From a checkpoint of a small transformer trained on Wikipedia.
Architecture: LayerNorm before each block, rotary positions, biases, untied embeddings, attention and MLP in parallel.
Training: a variant of Muon for these matrices, 6867 steps.
Each number is 500 + 25 x the weight over its row's rms, rounded and kept within 0 to 999. Layers, rows and columns count from 0. Numbers have three digits each. The size before them is the row's rms in percent of the matrix's.

# layer 4 MLP down, 64x256, rms 0.108, rows 0-42, columns 64-127
097:510485513490493515482509454468492493506498443491468512511508519479461523450469503472531522504496518496504483508475494496492474517503505523412491515525431454484513481492496541454497504509514490
094:530475519495498496492547464468495504493508505520504503500538489510489500552505485517517527544494438521470527498471492529542514492521490500483497527466485491478514435460512524531519463503476495
092:502507490506502489507480498538487507498521433496485480507498482528496483487540502488508531489510495548520525521504509530510489473499518494487489476498518467491495527480484519469504579521449511
109:506489518509513518509530442527493506502515494499488543507492491530558489507471523482513472513513479536462517496475492479520484500513503504574515532483540501482521478484504485480493549509501517
097:541510479503523476497450498501538499489508430516542453481519483513486559521435499486475515489493488535518534504514464526525520496545493502540471432516494474475508484472529540477498498470421502
110:526514549467529454502469523475539481486515464487474550480490492495470554422540479525548487519481480529491520488540480475483513474496460480509492502478518529555519439517486465508488504502501480
104:522482464526510500530523503544501521497498485514486516507471494522516464498517516528524520510522540486509500524476534488504496517530518474547516525493519458485508538536509467467498512506470520
101:453510444503458499544537534525518498504469525489540475494515524506527514515448495539515488523512500466490523490528483478505490520517507491454521521498517537496536463474490523526498542489463502
094:502491501485480501515502536478513482522490460517535524493547497500486443468491490469555540547489498489519486529463484506493483503517509516481493477485495495515486498490531557474494491507492497
093:524483551498484468499534533502541499503478560500524493494510503495482473527536506501556501500472550509515508493464499541482525512507506494543484463506476520482498478509506483494507506507481498
107:462480434527491434515477491523517505500488513505522468495533498508499499456510516520486480477516511483505510490445511506515536491432508508495515482492514499500498511465509504551487552496502513
100:499487509488517542512480498459479479510536454440483480503531498469458531506500489493504536494491472464492448494524505554500502494516477523447471507491445484507470518541484449516469474493500481
091:479495465506492488509516502490449509499488495478516504518540503501541502504507515560476486498509495414505503521517499516489481498495498513590497447532485504478506524500501519536490462487565506
105:528511500507530474508531492529529503504502458525504528501466489513485543549473518464529504463509549513482513490504527454479486520497501500438502483528479504488510523486547524526493493500433503
141:447524503459503479502459482458463483503536477523506474492518516505471507533504465500523454465475468488496514511506477547511490478487487493508475503492466505541479435483475503529493530495528465
093:514484447508524569484459498485509508499500496477529505499438488526502489526539493489482476515510483517526496511518486479476570522497514498460515517504507519521516528513511506505511519515504498
103:492486485526512482467564445506531499495519489508476488526491517498474467566468549513478498501494499503485482497497521476488475503539497515527510461470528481514515541515482481521495504485484515
094:500510526478499550485468469479415483503505514491482538478507501521505532526499484494533473472493511561475496470524508513503522475523494501529494551510540479500518450525493530456508533498529480
091:526535550499478546511510554475488502512455521504544568515511505488495486521515502558530441525497468463507489495512503489514529486487496481514500465537523457511553531526479545534501515504533499
098:491498505512462510531416525546495520489470520453512534511528485528530485524502510491485509496519447555517526504505519461476497536472520496516520458499519546498513497523511496539514524490508517
103:519492501500528481500514505503522509508485454514519493499483474503522502468558492445476503523493511521503495497487511502499531519561516490495513517496464519528500443451510486501517529537525502
097:518476462515471466489515518542502515490529501466536481503470517490474508581472528491466512491503522485497503492511527475489495532478496477565493491524476484479497516468499511516504501486531517
101:511539526495527501514520566487498492497502459514466527503518506486491458514504479485496412526490501480494505498519484510540537493493479486513486504493553504517481441548477471493507481505530491
091:546516538504495509482430462514527505510459489501510497516494519514539513477519486492484544474495485501513484519505491513508487518536504509545508550504500458520507502487514523482500487509487498
090:471518506511510515488500464510488502498554492474497460518532506516474482473528511501459475514491504462497504488506514486491493494520514494421495502488471526493526496507491518471497544505510497
101:529491465515527494494554498503554507499510491509508465500477528468497527503536529530515521502520502478508471493501520487491480515545509487488503499492501492458481525510537500508532466503527505
098:525534481483485547492515510466553487500512447531522518500508479508492492455503483525524494440499524503496498489513491513490467501483495511463483514503504494504505474512500512487492495500526485
109:443533562511552470542515502496500493511540492493495489504521507501513534454494505450523517546508530494471496504470493488526481454490496517480506542475529514463499487485478478530482527494494506
094:552492519506480471480524525500519506505477552521481523488469483501494500453518501512481505538511462502505492497520483518507464497516499499510509528485467451522502496484521468526504511520487509
097:518500463505471448507556448498438508496440478434530474494468513490481540520520504539444504499505530493493535492503501501487494525482501493444477468515459517531472517472493505503499497496492504
094:527492486509483463509478488509486501492486455455529442499478487504507487525512522511478516467501491519514493490537487493498479531483509480468476500482536513447517516447503478486499519504507512
099:553522462495497513504502489518469513525489538498468507502527496492516509558535481471509510520501464524512505511481490491493519538501512505495505530504507531474508501500549522495511487504532496
093:483499491473509527486466478466509485499548520491461526490470487477513419465512485563461486506476510517496493493494502504511482484520488503488498540505421488474479485510480546499501500489541475
094:554494558492497427472528513513542502498488505541489549497488487490508453486443484525514526494506513512492516485494510504505467542505490503529509544497484516497496507461512461506506512497514508
103:466507525474509534509437508477443501497487451518459532498494489489499519470519447503535470493486504505491489496506493486505491492484488502536480468517523499522508484514504480529527503522468484
104:509517468496522461463464559519519509494518560498542542493478485504537464483510484462495496503503506507528499510499514476519490509454498486546471464485563511490482512543510448534497478489488503
131:459509509458496527482467540467460475506507542469467458502529511506482453469499462457482517485470484496504496504496487545506524473450485498534506510488476512511481430520471532506513489515559477
096:475504497490508540492509523477521492511513518510457414496489503478519527528478486483553524517495545496507488499473490523481522496492505506514489474525478489516510515526459523462508458509508492
119:467502499469474543461422528464519483501529463507461491495502520496489502528533453481510491519489487527512527496446491513525494460459488492527508453526536501497491473501473506489503460528521467
094:473501526496523519486477484488518489498506481540536534515527494505492506502483510471465518516487539498506444510494507508518487479479498511486500505480511412504452512503472516492504501492495488
090:500498522508456415494546494533514493487484483463538469502510513520493515502505526475511535486497550509522519488505485500503500521517511504507513505492547495507511509527491495480507506469482518
089:520460493530502473537540490525500508490479502514514476522504513524514519473479517533471544538527511490489518510497521464518517540489507510432523484499533513457505506461521432535518518490498516
094:481473471513502471519505477538485510505490516529482515505540518496500489503503502473497451479509440477481495495438476479460532501504509494470504476472486493477494492506497547460506481521506506